config.toml
d_model = 160
activation = "swiglu"
rope_base = 10000.0
lr_head = 0.00788
decay_fraction = 0.898
decay_shape = "linear"
Each number is 128 + 32 x the weight over its row's rms, rounded and kept within 0 to 255. Layers, rows and columns count from 0. Numbers have three digits each. The size before them is the row's rms in percent of the matrix's.

# layer 4 MLP up, 448x160, rms 0.0806, rows 97-208, columns 80-119
093:151158170122148115106122083129137081112121217158108140078087137134078139101151083155145104133125174110101162082176136149
101:175165115155165152113147086109118087100121148127106139168131171116100136131081160105104128099104110144175105155134124105
123:111125130173119144174065052166088079131089138157134132079130150109112085122081112207125160126128190133163128106144180102
110:146148171235182147106071102163116207167076122165085102172159184149145180138156122110159150166141163101090135113166123132
097:125091129143092177119122125155152173162150095103130121158103146135133128111102124123093153099110069044133120176030180126
100:075113088187121096145113091111146101130131124097136091102128137080112149093170165130125123095095190169103125082152140125
092:158120109185066150128092081150151174124136187173099130092151127242148101129194100179097166138174140095138120137131154106
085:161177110104107124144061124152053197137149153040111119145143135145111132074089236174079110141124096113104176140147133065
100:154119120074212125147183158195112130115100108122077157107102069082137152132131096060116154129134186097146109119142145133
097:130174096093109097089098052104129165137147125111128092169105118151139129104102123155099101181073134117104183043166186096
094:142160115179161149133142168163124163147096055119120126177123121141143096155092120125129127126146133079182146124133119153
099:130135190107160094187111064124146128134119104140097121183113185117139123114100178194152138100176131143136131089071174161
100:092115139150180062086179129144111120157151173129130137151182090116207185107072092116152084147087088117144105111097117118
105:087163132154117109146130048146113120122107102139076125083149117153123063018158067114150143131159103115148170138122184162
105:109134130174179146130121134139080146127104131090106131107157131088109138170075133090126131144106144155123091159163100157
104:116125194043115132159133087124145127148133095168105125134067151168188160159077096133121123114141202120123112142075127122
099:151133139127124154123142123111130151134167115116131162144210087103117116076134143077093125121113164139071092111121233150
101:171110119124104111064174181103176149164134142167140122148186167062088153134103115137159088117120159148116063113116064118
099:139102133193135081127125075133127165134159163140191074166104125092125188165201108083171146096180122174131098093079093084
101:119119190126143121105176201100096181159145097158100136114112130123148128105157168159146162172124151118198130131130167167
091:141139138124100138110118100163109149097015141140137180096168102161085187175104099065035149139138150074087074116116133135
088:228155073110215094099114129173107120107091174145073148130110115179082133197137133120152130112114138137113092164144141088
100:126113109154179165126165118110149174143131089096156089118156132097133127178070200126065122093161042159142097189140098106
087:135087121122156127162147151147192093162105148097127126154143166101139095182067167134127125102102115117120119169110129159
089:077131119162126167205114130146117091169127140116133115127122144070162161094185099106151103090158076165097177136095122174
108:132132135110137120176116117214171143106121095140125178190106104195125153152107095149170223101126132071126164155128208150
102:115110165093152133155126087128137075129122151182075129089138133085118127122136047151097104175096086169089117159099142098
100:149150094095134115107100162129097099201134127120140130125136114139139103112148132064084085104106140193106181132121109129
094:180119143092131157079135140116154193148113076127109152092138055068156135140145114141136135098084155111122183092167103106
096:104136099090163137150043089161078131094148139108154110085175099140145138087103128117116107142147098144068176107175117121
099:148145063129122108161097121139089145119105161139140145119116143173107107117152125092085090153148061086164155174142115089
088:124129168157136174105151135141145157170137102120106112118128121174072112113139095100149130142144116138146068150188109127
098:119108079147107201091211092161090117129163104163164128131141149065086122187109111114148113095133141135099124100110145171
095:126132116124148130164090085124154166111144112128163102089151116130136192109153174114161107185133092118097179080117190154
100:113116130143128104145164154166096077164047142162162123116126150178136088133127135166144078091134084093151175124131112191
093:096131133119144101132135143123194133119166162148145138137116114126187158197149121124172158135116196080135057063143107190
106:066114187125086144166136139114115157109124176208075159125148138122176102108145103165115117130139147126144158133127134149
087:124099145105089139107132105107129108131115161133119156190113126117117124131151127012139101084182115133134088076134156118
098:128139108156211107125198194136156133073199063154171111165142110093135080117159137120160161197156124099132128107106101110
121:119120082095131131142112135129162084139148142114124126118141192137161074132125093130138130153121116113142063115128070094
103:073127110108129107137147164180129108115100183208146132137159087104154123074217082107162092072080137147120130093152056068
101:185160154155158096087100144102140185158156129131138094137100119113108121121139116204106124151113130170105123103132046132
102:194101097129099138150171219111139157123124163072105125095158192125134075131116093124115098171102113152134103161126149114
106:117139122163136115136144114182120128110088180163112088132132152156103141141154122118122122151184129103127117106132116119
093:161141127110032144138145131109154116128110147215177097093176079109123144136191090130122166094118113178129130068133124104
090:107118103138087155117150077154193113119091134090150142154159122154093141101061161106116147125136156128102159108165137130
097:147117093129145164116099127088065161131084155096124115159128142118068129096139113154131149117126163161173140154238143158
100:116172120165104107095126100127121096159119179159122114047108124079147119163163097184093070092076160032207119123172135147
101:104134157089140193155139122134173126148133142148115113140091113091178138072097078151134116151123110115150103185096140146
090:136102119177101091090096123089099130153147109164098097175158129086128159099177128088097155099127169112165134134167101116
103:178113107141137095172102118091088122127126174103128136106139127169122130110128113132085116102108160187195087118159199136
096:120133101145159106118107139098134107147135178140139170118130059077103146086145078126105091122091148180143142075093105109
105:107162122121169154085110154129138151086040094070143112111136140185143120161113110150137148116151110107107102128144115153
103:088128090081111077125088155113093123193168148123126107187121122095186174067186102066046120151079129134122120124100141104
100:115115056166098177157076171176123189108141108111109133150102092160113104078127100149165152114172202099133169161050116139
099:073100077092125107165089132128080108120094148075110067151123149090102202115141159145110133145075121168129172151158108148
113:098155098096142118051141143136146138121132151156115085088136077129153139137086183144068075099058156109174103104147085105
099:142119056115128143143151112116168067181188165145127148133090116118157120096168153111132116128038147121142107046080131124
100:095086139152158109087145140107160143172196088112160141115099139072164121108094129125127152089142142140151146142085104127
103:125081105138098108131108127167076147121131093122123133107110112154109182131134108137128055143089110089130146104120098066
110:147086103132118131193160171125181131133144108113130093172104146106129142111088125127117110100147112138152127115071126144
093:161124154115090152067120139092180145159160147145125120122181102146180127191146103066091158154094115078125097120100094121
097:094151114139098134177140095173093116176103155154177115137060104099083080048171117185127083083076156114149119114142095118
103:132090144104169115107111161060114086145085158146158109153151168129089167105144149137148109139150098166091078145145138165
100:101144120128115138110148158125157140094069122101158117113140137160171114111124154090100108116158114104083165080020110184
097:108117160111114108134132136181130084169127202152090143166133165161096081104125071103156138097161116151149109083134141146
105:117068124160109162173131158142102188100080090132119161240093148115114078130130086077089136113152157085118184120105108132
104:145142127102136146113162141136088168181132121109089153133135131086162101069121158136121162125085086114098169131113123147
088:115086140067190136205112155139151124080160141104127138182105199105161140136147152153126186114217101160141129112198148084
103:078143114157059119050112161185104128101076125138100164047118086130119144144122181120097096094100091125117190129104087042
105:158129099141077157058142153132132143207140098102163133104126169101150161104116169091169126078131143127085098142067141122
119:138097161046116161151146087098134110113135177121141083113138190107062158165126094058206059081149152136177053104101165161
099:123111136099198112159082180129133135096096078127128108113145126056173210118091096133114151125130114089043209139093134145
108:215090097148118153129134132116137128096126066113084091060173160105151137159119134116115198174139161126171138131075125182
102:098142161179145136148104084111141067100117141121203101130102146108081192146138088191135154077146175143131109065152142130
098:194177117087103140106174085112125123172097104141096193161112147118143144127104151070093169115153152063158138121153113143
102:193114110147105075124104163087166169174182122138179145166124109124156152085171183114133143095080211111093133101165133159
116:130107130118170100120196166125118105121149086142115080221166136116161142145098096124239117178127155156096115115077118126
105:129112154139101060124091167148100163112159178190154146098136114113178127160185125142150129121126183091176135157079150114
100:087192131123113163069144117139120090120127148160124057095106175131092136137152104174139110070140115136110148116081124158
130:128078113144122134143101206130162187090136078129129151200122084137207145186137150087143199117138134100165111137142121136
104:174149066075160103123123098151162144150113118088140146162129077129186154105125128073105130175035096145113147136128124145
097:125109132150093092159159098141103136198119131135174138121146100172107161109150108075109107159129165168167087122087122169
088:135166120129062054129079047140125158111125115125075164137131133111172129075122203089148236120092127150173120166119129139
101:145126083117112183122083102149116138076128112139167059100116110114106117116174100161176135115134112124150190210146154133
105:138139130106115122136068172100193159111143091122130137158115083176095066154155106116130132182156132158081138134173144168
103:124191068097111127163138101179148105177123154176103109134160117086149111148167101146098088108137121142122126100096103127
100:195147156117183146131136124112086119167154120078150206082082046104123129082181165152079132105090121131129160098130159073
097:120128149131073071103127114157098113178087154115158147131136117145181112122138129126139140137037093117163145072125111081
090:086119120135161128095137148143120125132124102143120086181086086156151104132161121175153118152068124103085090119174154159
116:174202098137126094143139102113143096103130105114082129082142090126095171137097132135085084148134157069157102162087070079
104:169146083124141196130112118170147155084136171132185056111074143107148096136094145171144153095130110149138094192121147060
106:155122146079136113172127134119140117071169128199111132087127126133152096076158064109169147160112112110159104107121207094
085:117168100133125080163102110176086125143142184130113160080103159138134141087117114174175113106085069080115143098132169057
109:088103115047173126129168124162106174086103133167076103164133164151106130160150148093118143151099095138154140127109119114
093:151123135132130150098095180177155185140101108112137138159135160126131165189097145119110127125052124116135098167128112115
099:167145097095118113122115186150133154144117107124112126069092137178144142131153121146170192112096143101148120166125120111
099:160129115101123089141136108111138093141144189181142106108101093127099068094179063146099136143140165173088122100141126098
091:135071078134145148141179188141138148141102100108129134106184100133096093098145119107131064087160132115117167144152134109
115:149125147115097105104176154177125098177124152183102112144156159118174128126175143113087097112133147174145174137084075161
103:142056088173120107194108092147078148161068124119143131135118086145117095107132131167213175102145138075133088139120183103
105:171137128109126097095143081152079141174116133111183132145142109106086120092199116105172091130163160140157174120141098142
095:115081169154121133107128135108145163088157053106117096241011136114146119125149154151116133129170159153127103091172105090
094:046140139131106135106111092129104126165123086082115131152103134152157108094123136200084109139119097097073161128086137182
093:140137103162106147149142191128080060117164177108095140127143101116106103094111089110098118139103130085156183159107135120
086:092151136120110160141166089121109127146152158146155064084131144099119085096138123155144077091127197131085153172082145138
103:154187124143082081125182137097090107197151089083158142127102161083159106093120153120105078148093093136151177154087091142
112:137112155173067163081167136158166106187133141176170136153138122177101042139199112137104169146109180085113137118123084206
110:131159135104101141093168136108121119157130150095152094171105071115086159172131118108061119125118148067121183109138168166
114:162126112107098088126150152171144147175079130131079087104114090153127140101224106133135118111137124088128152136109161100
118:124163097059100134103154140106141146172213173117136132114177045119147120151150128140079129123105142091125146124127083064
089:083137124145157123129087090090098125090099112095161101166094177154098082127120109207139172180126135111130102166139128088
# layer 4 MLP down (transposed), 448x160, rms 0.0734, rows 97-207, columns 80-119
096:164084119100109131143115129167125205190118079089152195161094137135142065172113172088092166120091107108142107128059134167
097:143133113086080107140074078187145097064190142117103189105082108121148132160134181110105153099175140153125126139143170103
121:161118080155108139134144101111083128108071091135079137126124156124111121069119131097089163148199168122124086144134166149
108:119180092124145148057082082093089107087138091129176119112153097142136200124171175098102131102097122056126123073129117097
096:164111098108087170133083067104096107118112186131083135112183105126156097123189153155139080065113102131089149081217102175
098:159148143128109099146139157164187137207058184139104129145102104183105167149108111121130140135129125169042157100088145134
084:108130131095139101150146234135114128147130110201160105148104157081092124135085121110133086141157106125093107178098140167
086:084126146145125144079134169170117119081119121130152172120118155112138151147127068120133156037146113102176080130053126149
102:137141111136096105079133157113121143072114132188135115108180104175091147116165141200122175140120146096140129096101123108
103:162113119115156074159152163073122171124153042102158116112080133149125171116162146071165146164115166118104101093163132129
099:138138099087114136141084132121074134092090146146143191127122083139144085140176084133151095185109182153073116125156117193
102:119174128174086190175099119075119107086078168162100183139097190090126157074162173137106084113105122059075165109113088163
095:200158082088120167109169103148127122144111129107117123135148137141119095133127141071158107175121069041106162124092118126
111:140148193113082145098102065137081150164125131127106083117140067154155099155112111114144172069130138145084170151179144162
108:123131118177208118131121188173174146156121132107097132160108102167094137135146115138152120153106132100090166123130153104
106:095130107125131180163120118134167074134118127147169165134152159181143203177145139136175136092089090122111071173059121153
112:136144117133127150126096144106241191145158157138084177099153074122087126117201113121157139131149158119048095125123125159
102:193096115098122126122091146168103148063132166129142201082148099148092086122142179096093157168142078145146115165087092127
088:103114133133075148139071115118127156167108112116181109091164084082134168100164160143097108103053118160110084090136150102
103:111128171112170119109127093111111127101145107132161170135076085061100131119080110086121139135172139103051102172134143141
084:119094104131150103137136156099186136120206128148114117140059199156135087176182142153161135095122146166115165165117131137
090:064123147166148141143160128131130099170115069091075076110157133113096194141087096128129101134133009127091093150174147155
103:097106137156190151136153119181196148083127123151067146175090136179157101153093127121043128139187160165103103135112137099
093:169114088138160123116143087155161152105142145160128141118113158105134121127104158115149126116153103081137104107146097102
089:171103114120132143062127163158126175115118100058152133128145152165065097141104152132097133105097148054231089110115164094
103:155165106167168082121169173165117132119190096134108085170138144205097188201105167091193072180098124088136135123193131089
104:116146154199135128080131123135152177079174122101108138160107104196161143200146160177116149120133131115105134112127162093
091:122152153130166048129116085126069125157110067120099142158054146169170156089136134157155182193159109092150135101168127095
097:143090141190162096185167161115134075073103151066144158179172148122124120140060116104165142070142109121068170139078119140
098:111111093109175120164118043117134122098080154137156075143124134124143120139139128128080064131097145115105151109181158077
101:169106148128164137108166175135126134150093126081107132104078103140149154143135143112152122170120090130133138126135101130
086:089130133129140038120098094147161117084131152182111138137092124039125110127148161152154142137119103169127191112120154058
097:097133120097155089181112166125038164115090119100119137094191117168164160113156148162148180070159124145158112099190094116
100:108098112137085063095116118105098107170057139147125139125146071142139100098103112139101124075111146115160115140111115113
099:150088139129110152103119141090134169173117090117134162125136106204139076133109092106186190132127126126163067131126092168
091:145183126145139151103171115155167067092115146110120102117150132117142118097139121121112093114129125100129157107150131114
103:111142082106158133114153135129141094115116164133161126140151124119099143161135137171124101149086102093090103082085169132
081:080155112136179148107134111168161132116099080165028086074188142147095110158081147203148128171080087126112151196127079138
099:098136135131106150130106110128110141109071158121082153148164100081142179101110119128131139152098196121101099121186112162
117:107134139106140131138111164120143118097105168140148147128122133112150133141084125112190138152086104162145171087103088175
100:092132168104139116161084160094125116096158077123102120140156163086112081045104159179112166180060142113150173094192152113
097:130106165085129170170096111124144110096104183153130133056142130192057112179173141101122140145127149146120144156166126150
105:118188157107126111077063063123099145115116124110140132094171150117135137098109129102164175134129138123164145124157095149
114:162153115173150168128104133215149151143174099125183146173156126167134173111161123111116160111093100106099108090122122103
083:140166096110123131096145143122101163166160112120123159124079163032131107095107127120169131088125081135191172124189095140
101:133141104136152090116129127132099131084084058159188086166106110088119150140116153111108208065194130075131104145111094153
099:138111129108077120147118118146108249168172099133188163163088127126167124130098168104098162144168171163091145131129094140
093:088118137090138159123145092172115120207126096193106086098098100138099121152178077132054126159117193092123085066135146174
104:109145106100129135095179144060054147085092145152148051118081180108105127096122120179168090155107079129118143164166058198
091:128106123094178170191116133211134131063127114099125159119153130171139139148127118156170079166138087113155111137139088130
105:119116124140151046139113202180091147115171123101112136186095098092113113055154080135139157127128128078091103167159147079
089:133098075122149056157135130128165127175114115148100157138125188140162140095089196093070147165107117170133115185067137141
102:082085100150144129150092160156165126099125123152093101159181099177098152109131185087084124158151133139124103168115132117
097:064089125111097121141115103095109110159095101144155116158165139142115157123157150112191075167122151143078073119110197190
095:145131180139148152181153198119132075083109164121095117118149142118073132128187119154136133114054087113105086124113134162
099:078168114153149180121136047172138106109123125086158167166165113139125126147066078120125098069114120123131162138115138093
121:081081195135129157142115100100076130107094105104177162131185112099164108134128153071124153148087177042141170117113139182
090:161149192101154120125161152167126162146130138119113119081121070083106133096157082128120153115134118172121183107142099149
095:074143152117203092190077107055136089095133166109152214140155134176195146195130166101145123127110149137101095155129141130
104:127112112142103173137159074119075132072114181193164135107128145236156102138160127182133087155104102120085089115115092155
116:159115116107162082127201212103146198150130052120133034145052138116100119155048098188126118187126091152138197143109096143
100:143129172165170206115135133096094143106094146158143105148180110136142066116084132120134159236134127095130126119108143152
101:141086130138134136104133165173125123173132112165105155147093151111136122092160116101130146191109133135149134090133092122
099:095184124101096183148075055117105093188099151145085109124094135177080069132106121137097152128127119169185144127120176148
100:100174130124072148190126098131101140073125149136177108161071089119132120127106143134123092093155142135128126152131082116
098:125100093097108123108171205136115133120100121149073144113085101124096159111109132144155157165155098155162145147111114159
108:120120152122101122147099110109115118127124123145128118123165122111133133189169155143084160133170160146083121103109138141
106:144143065120151182100118058159120139175104087110093149152196139165066062138112193107174190052137121113133114135103144129
091:114166129131101163120138125161082132067156151159118134095153063144138149118093149146142087119104133137134122136111119114
110:136127101108152164100111056129127124130149208144162174089142106140155090156172147096129122129121148130152136115143114095
109:151137105123088225148119148158131128095172159181108157076173130125095139109119153113117091087132133120100054143118120127
141:130105156145097128123158103095123131141087194043167097104110168120090039141152098081151097078144173119133097133147131140
100:117082086179172136133124120153106177156146115096132161158080116095148087132175170195125139160116082209065122159102157096
104:094134160113151135128153112159140128125131155156116063071154147156159145099160155116117109157115115148104122160119103108
099:084081155116122114149089129107138076182141125131060159107187125162166141145143106129111073156112118161155215124110119167
105:090095093132083159110114165098095089104127145080138163154107122087113125079136106118155113063070146090129117135137101118
102:110104102160144114131118147153103147116144122098156133071120127158187130090043094136117144159075114094185137095113159132
121:126161239132115122164111106100174087076188096140112104152127134116161125170099126083213125139100140151132162136109085184
105:086140130101124120147122114184160119130132140100161152160175096161132081108120122114144112067117140100153114119075101084
109:096131164183154149189099130165141133072154119162146143144149102112128090182160158117115196070164133156111120149115100159
118:123169110138150188096146168163147127152118112080126076104162159083101148081119101106104084130122125142181155136121142122
105:148067058116100158096112200115055150060136118128157150127116130088119176029126141088143117069124099133152158080178198069
097:165117132065110167094121158081034140096159186187126177149150121127129126082099104146115122147120124159143032114161155142
090:167124119132148144106172131173114175125121121119165091124158136176113112144166061055111134139139145106085122155103126132
105:160171106139142152106147137131140179119127141115097151189123140141081110126142142104141131176112060143170118076099124070
095:065191128142095106159134130111082101131079192103173167158186166155144141118126107117091124135123181109119138142144148159
102:214077112110143106097132168190169119172114079136112139135094170119146124081102121151133118080091133093143110150126085093
101:049118111166134117119129136112152073098166167148073090120167144118125145131128103114176124149175137139116150090130124145
085:116095129120178124193095161152173138142166086141104160180138138122087203115184143149158126058117108117139137112123179062
092:173195135154126138131120090128150077148183176161083175119122138128152127124128125133140141123149118148110191098123139116
113:065161116157077068136134131119157103128094144116151149130128097150096126109068133156153133118102129095129139155100139091
108:115145159134095094160086124192127119159139133165130132174114133133131217149050088076109111114128169184096168146089103195
103:093134080161108094149125160129165138143162094108147149163136154121096144191110106122106154120190145196126158143092103133
080:151089176083171143069126175093193127153139110184089061184162124090145150130166170047112099190181156148123133189131086181
108:176120123141093166149107167101118137106164105142129116112137128079058108134133102133127178093158123088136131071161085130
094:109116071136123112177106107115111057095105135184114126181125167145118102076177125113157137117096103121109056134146161117
104:139077137130113099133117128163124129109196167189102159072116124126151129143146107145117109152093203151171103076180118112
103:117074149174145145124155095156156102169169090119088113092150180163118075113120112135132147119116038137141054086102086130
094:142144143135169165186113074140088153055167165165136128123132188115184142147171132110130168168101146171128091092096109114
113:160133149109143076093151149179076125143098191078129191094107100113120185130137140123125151152102128176213122132084153116
097:127166141099132159082152117115091148126121141123079138117093149093156133065124081139132149177101158125103065055191130101
105:118097158085098103119115153099108127091196059095151092124116047167115064136085111154150134052154116152103143085142110140
096:205130096093161146142177077173161079111113137175094125168139139135143130152155177122146133120137126081172095153098089122
097:159122133105163161142150232102142122069126150135112130158142081115112156114069195106121153147109100187194137172146138120
095:163124113103091123088133115139064179117104175111154100087131122099085121129126145137135175095176061118110099101128118174
089:102154089126115081111088104088118143126164132087120170145148138152118102124096163119070129105108126141181085099167127087
103:123146146097132205147139048139086069084109146049140143140126120101143143160087094155154149105122124168131088074148112100
113:110112159080105121164110188037094137123165145192136201088160086110161118124199067109091115142100120125147136116106109126
107:154128138131136127110097158103071058107094137129125118134161176113143174075154115126120107055153124095153110113135172172
115:108125079096136116149113118137077093133098125101165148137155097101150211097173045206110121072119120142133147106071173072
115:161107160138136153130158126086098124093139134126135120117111119067090170133138112116127151140161138112099121117162098099
# layer 4 MLP gate, 448x160, rms 0.0827, rows 98-208, columns 80-119
099:117139116078163121167146141110089146162129143154128108056101159115086179125137128130091084108091176087135152123051110101
117:130163151159142084115075083146079104153113127127157189103152107141097111127130096136151143102102188144148125080109180079
114:093129095157127146178148153143079130108134172106153166124105097074113112106124120130153134187163148150134167075147211130
097:121133142091121093128138186114139179151141156102145129159108148118161089122123133175118151170114158125138121168160069171
090:114166161164160130114160138120107122123211041109118137121083130079218103126119107136153163122150102119116160112143115196
092:167232060098117139104149088123075119140087175202133150107115076164143100122123117168107125121120121114114130162131085070
089:124066053104139125132051104181139105148104079165111060079143113146166145094084128166122121125152152093118133131104100126
102:163183093110082090112134120093129101164163156145139107098118092109157118121126182189070121159072116188173113159126093095
111:119134113136130086129061100122089158192135114119099158145180144130169091057087107051157154179134093120082132122098119144
097:108168095090094133143148083191147102166124160107114114145083153090167162085146118150082136164095102123101118136099149119
099:124151177117108147115105150117156135161137153131109088113158076157125205107137090157133114205087112095098119147094147121
089:082110076148090135100142147178129148208082100126092105137128106119187134103086129120068145134054052079086200144154121131
103:085176124150082064146111137166165139162172120110104194149190108124128149094123180125188176084143139131174110037135138118
106:123131130141116145155134144130067094162117114092089093209157174129215092073133097098136133118142173156139114132123137140
103:120095097117085103198111126144119122079142113110111207112183119128171167170051164106138185169151129117165113120123155095
096:058128166156123110148085143167120134112125112190076127141164143091126112075126137181126117074096130244145099088122181147
092:143127147132132178113118156138129120153141097188136133219168155136125140150123042211150117073162160103113098062147143103
094:081179160122087111130124130099135124151118102123117195111210115140182132082113148157064114157039177141090113112158151144
113:134119100121090145161078173105113168147123127106110117136156072134123121154143157053136140114117083142155179144131172112
097:141091130157121084143167193143166145108228152116136139185091175158148123092131136076116171136137121136151110160139087112
085:185173039121167109144146144150139132136093172205176160129060115089153123129163143151113142135134216106156140139088102046
095:166175117134152127177171091106099064148142137138105141094085131098115154072147115140072028104097147146035150139111142145
089:077130149120089119154112076147101096152164104093152120180185093116126135099166082106115140156131106196085125115131152142
092:122129158111151103106176111133136124133173111089108131178053163135114100164116100057135096133169128088177088194121106098
104:070161146069088117116119109155135110160105172099123211148107133118171142074105080194128124156142194098136147099150167154
105:129161116136133128166151123127136125161110148132241078174125116147121131165146067165132138135125148141097144071079118149
085:138141113155158071095117081157119131105097131079138126135101101174188122106168087186158169125145114156112164120150172124
092:148109147155152146074136112077095101172126145094154203137200107146092085141145141132152185084136099111122101110183066061
091:113160109121114086160113110125102097173139133130096110188036152100142111109198102147127153068106145161164146128126173109
097:141149126077141114118195127109108091157133151202116169143138168118144126130144129162069152128085094128134121124172137134
087:214136067134140209114144138087119111136097129102131142153159173176106117077095127131128139132118214098148098167104152220
105:099132146115186124096174168148114123087158091138122208137086158068135154098162121110129117080124173122072121104135156106
095:132112088123139125098112155121165123152089106109170202111154126187168086097172060143106121147120198087129104161113128092
101:153114161117167175200151059109139140120187110094133122107068140123153118108108089157158193151147145144165051057092137137
096:177142138121126129082143117094084059098121160136160107125096143170109080164200109143107090145121137184196139123125090125
100:070108156119163134162140119172066129102137119129148092148089149125136063120135048201117121126155095153160160030117105145
086:131118107164170127098106143160153170082109110072121114146114113154117100100145186144125149167116104101157125180139106166
095:106152160111075122103108137148163118138138190059100151127126126198187140112161125088096113178110107158136138111164138143
113:161133141150111119132124121157112142129119117106147169120112108075116153148129083155119148104135140107146128126145135156
088:081136187088143084174130118144110110053151070126098140152149195084111154112110142180090170170074108118147135136191160130
100:094106153134114163127117046093138140188117161173168115079152120190118058180109120133128095144146148102117106097106131145
107:127101120133143142144118133099139069109117172165142122086161134113164132109124091135166114149120134127160131074158136117
110:116156116127164095137113143137072072148164130162114168164119155109172060095132051182079119107093132143087119090090134104
089:133146102062155097122139116178094119115130110141054146133082186050157131094147142137173106124130077130143148134134145137
107:141106163158100081151137094173112130141143156115147181135155078159101115103117164107099137182138128133133100134134162117
102:125175156114108094130104080101131119138119197154162128125162152158112112102164087098060075076157182136058132126134135148
083:106101143075147184103136135152114109161092104214055152141128152098108100110160151163117113139113158128090086106170113187
102:064122116145110095108135103178149106161138118125096159148092138097132129087100140105089101126153141201140106135089165065
088:092155136152081134112177093146127083165121092091149137118090129089108116088102076102140097086136114167105138138108153117
098:105124124113138121145085172095074214167163092138141112108110188138136120172121113128102182086098113177110099165100168157
084:103137054144116059204141137121148132111134111115136135137149138150153110062090172110090164174118132157122139178095114127
095:135113156062120127100153129145145141133159122103169113120100173092195137137117105193171129129066078147131140124112122134
106:158084111129140099136106133088092134137190127144140124109198097112104151096149122133161066153123158156110082065087221164
111:065131121099106128153122179141146086163109162145160125148098110076176148124160105109097155097125127132104149178126125109
099:091168085125103086097134161086129090098159114109155092092111159051100140111146117115157120143146103101126174138123130066
114:136133167132092152133130149123095149167105139142190162213178133129087150137106114079113144056155105133158135127156116047
092:124118152072152102153149187114114154136112096129117102083135111060107140131160070099119133097138175144120184103144107133
097:110091214163193153147071124133132097139084186122143144120171099197128143152218137103106178179124091153087069118106143095
090:115129143109155122108161087103156126127186150191143111162045171142171142160154114144102132145160108125129214108124089103
107:117086115125138093129138172143075133162186099145133183185146145076130121082115127100181136174135135160132105097140198134
098:123143083130101125120101111124115152082101151152150093112124128157142122089165125121132118101188045175103137140085139081
105:127082148087137064169116123101149109104103100134109117076108102153101125133085204150113111088099128156090152107021153164
107:137122158107151095103074170140146162154159148155141127169199089134142204121113106099117146140109125199164085132119180147
104:117140137120120065129056144056141107121095143078150143168181124146150171133112116122124129127165136097103066099117115171
107:103120136096084081054131125147154043117130204084205120126101108080096141120149127199145093165167156151138101084176165157
114:114147159121102133090175136180151038167131185156187171105148072126133108115144151118118052101093115144160108139151129133
109:162149134138150102100194133139084096224205089121125133140144162062172144103133157165109132099053104140147090131149101114
090:149138165086123129164118100139132124151112076173116125116064131158084112139143085125102201114147103123142109125068090069
115:102111109146121081132109149147140144134190167106146133097124136078117135126153169121108113128147090136160108156100185051
110:114152135121144085096141099116093128123160207099159141168120101111153138132129061115092090136074150178071150104137148113
096:117159171095117136177137127150127077136173121134159155083161165093170123086150111128085150181116141155133096117099156082
106:124100141097087104161091116188135173064090162150129152162165108124112110193135133201124180124174102084108171130149135074
108:132110095100130097170142120111103092122126127149169152160106148121123129136154127097127125099152196116140125147157157119
100:104136132134109139106130138105137106153185147106104145040153118159164147073153165075142090176066125137112183154107123101
102:121155105180093138108156083128133112141148173125177166136086063120199154160125117161114138074107136128121118090152164084
096:139139126107105155149160173176136195136117112115116146135128096110186110145065127119086172175097120133123126108156155162
112:144114144132130113218095156136153081148188111146124135101161103100098122124128093172109136114159145146211167105074158156
097:121165106132159114177133127122141139146102130103135110141136111153129140116122159092153092123111153178120101098098124167
124:138097078110104120169098088095139080127127178094180117099182128172116147111110159153139112144075132164184080099125166009
118:142121169162131103077112160120170145157136116111126173157145082124164140119106126116115150153108125130117101051142097120
105:084150139157110164132140147080131112229152098089130182134185141157141154124085096121173102115114161076100113099113091179
093:150126168169098189082109104058143173083122152145194168186118092126052106153095122138157155122171114158141093069158118096
091:171150146166110072060118116128114154142104120090121133084130136115126104039159124145128163166126129056084134169089191144
096:114140166102052127204200122092117152158127126175089112083218165131150115108113066122125123166099144117131164128094115087
099:155073129173181169152155158142128108132201086098177105127076102099104122151141125157100209123116142160157072136137130066
118:103124151167063112213122114104123104137110139167133124200153126140149098111214090093143111047165144121117117145078131108
109:167116126104147112096096159094079048088193146155152202130125094137145180136085168134112137098076035115107138081110170143
086:108086147100126132176113139132086142132179128167099158202091144093091172156145133154183141076156099142104108114102147139
092:103175086133171138143105162097093098101111145195127113085124121190143127131204126111152099122119078101069196100097105140
108:054119107134050141144153151105098093168113143098119151173143169112126111092109140108145183084138095153154124080106176097
107:155145134195128120094128086100081115068077187160126119130165100094105048157116115171086079094126158164129034114119138123
111:148137100120131134166119155080068135147104100119165125147134079109113107200149153096145164116173100151110155129120104096
088:119098113115131117102129161142106128117189143114170115111159146130161118150121156110163172143142017165113105122122146119
105:086090149092165137098165082174100110135124150121123135104150151154226107097127126141136106188055150136134083120113179132
090:138077120077175101170127173120170121127130104075093124096131131093129150097095146166113144137104176121179153085109141162
104:090101055105071155116159140128134163150178161096133126139124158133103141138111104075033113108068104178158145148111096122
104:103137181122136122149097089072075101191140111129126191140118082075124125111161108138103177127116088128133200090068181190
093:132122169147139131050131150081123102199062157143130159142094085142063150121096112091066077122171113113110108154143065147
110:097137108098092153154089125098120119093124117116196110084138095079144155141109080189149149174142132101164178095084173121
104:142129115171138061168089136081143102119153141149157135145112107102094127098127151100173138128153083102146134096110195127
107:046158133102095134164088113091116032152138179124138166046132141091149119096145066176132059101129163162130136088133151110
102:087159095135106029150084115084140112165116106126120117097126113076146094105114115146145152117105120090167158085125145109
100:166100138146125145108100123128154177115154111134134198127156142092107161112044216101171115171130086136121101134153137111
097:146176125140136103067181120104140099127114172150153104153064166061118120135137121135188105111096173124159142139155070111
098:171179075092139163142095072187148069129112150140160076088124124115043069161127153133095078082140116193151152183142146121
107:119140130133100081062152157135132120163140135154115209092128139113144138084103203110063061153027150111132144168144107105
109:159100116090072127098155176104112168158139148117137108095150137120176215082144110116084122136110100149150156117130124126
112:108095180184131105137116107125136101132155083146172154154177158119097122085147040094182089057135186141135124129131140182
099:079150177102096134098093124143104099184170166144116134127101108082156148130113091143101082099090100155099179132143119104
110:087187126108112138074166127116131077114147135120129122093136137125058100125184075166063126124121119126190128164084106103
090:106099161141094091114152071171129169139086130147110135149023123116081115102105185115167146108178000107184136112147134090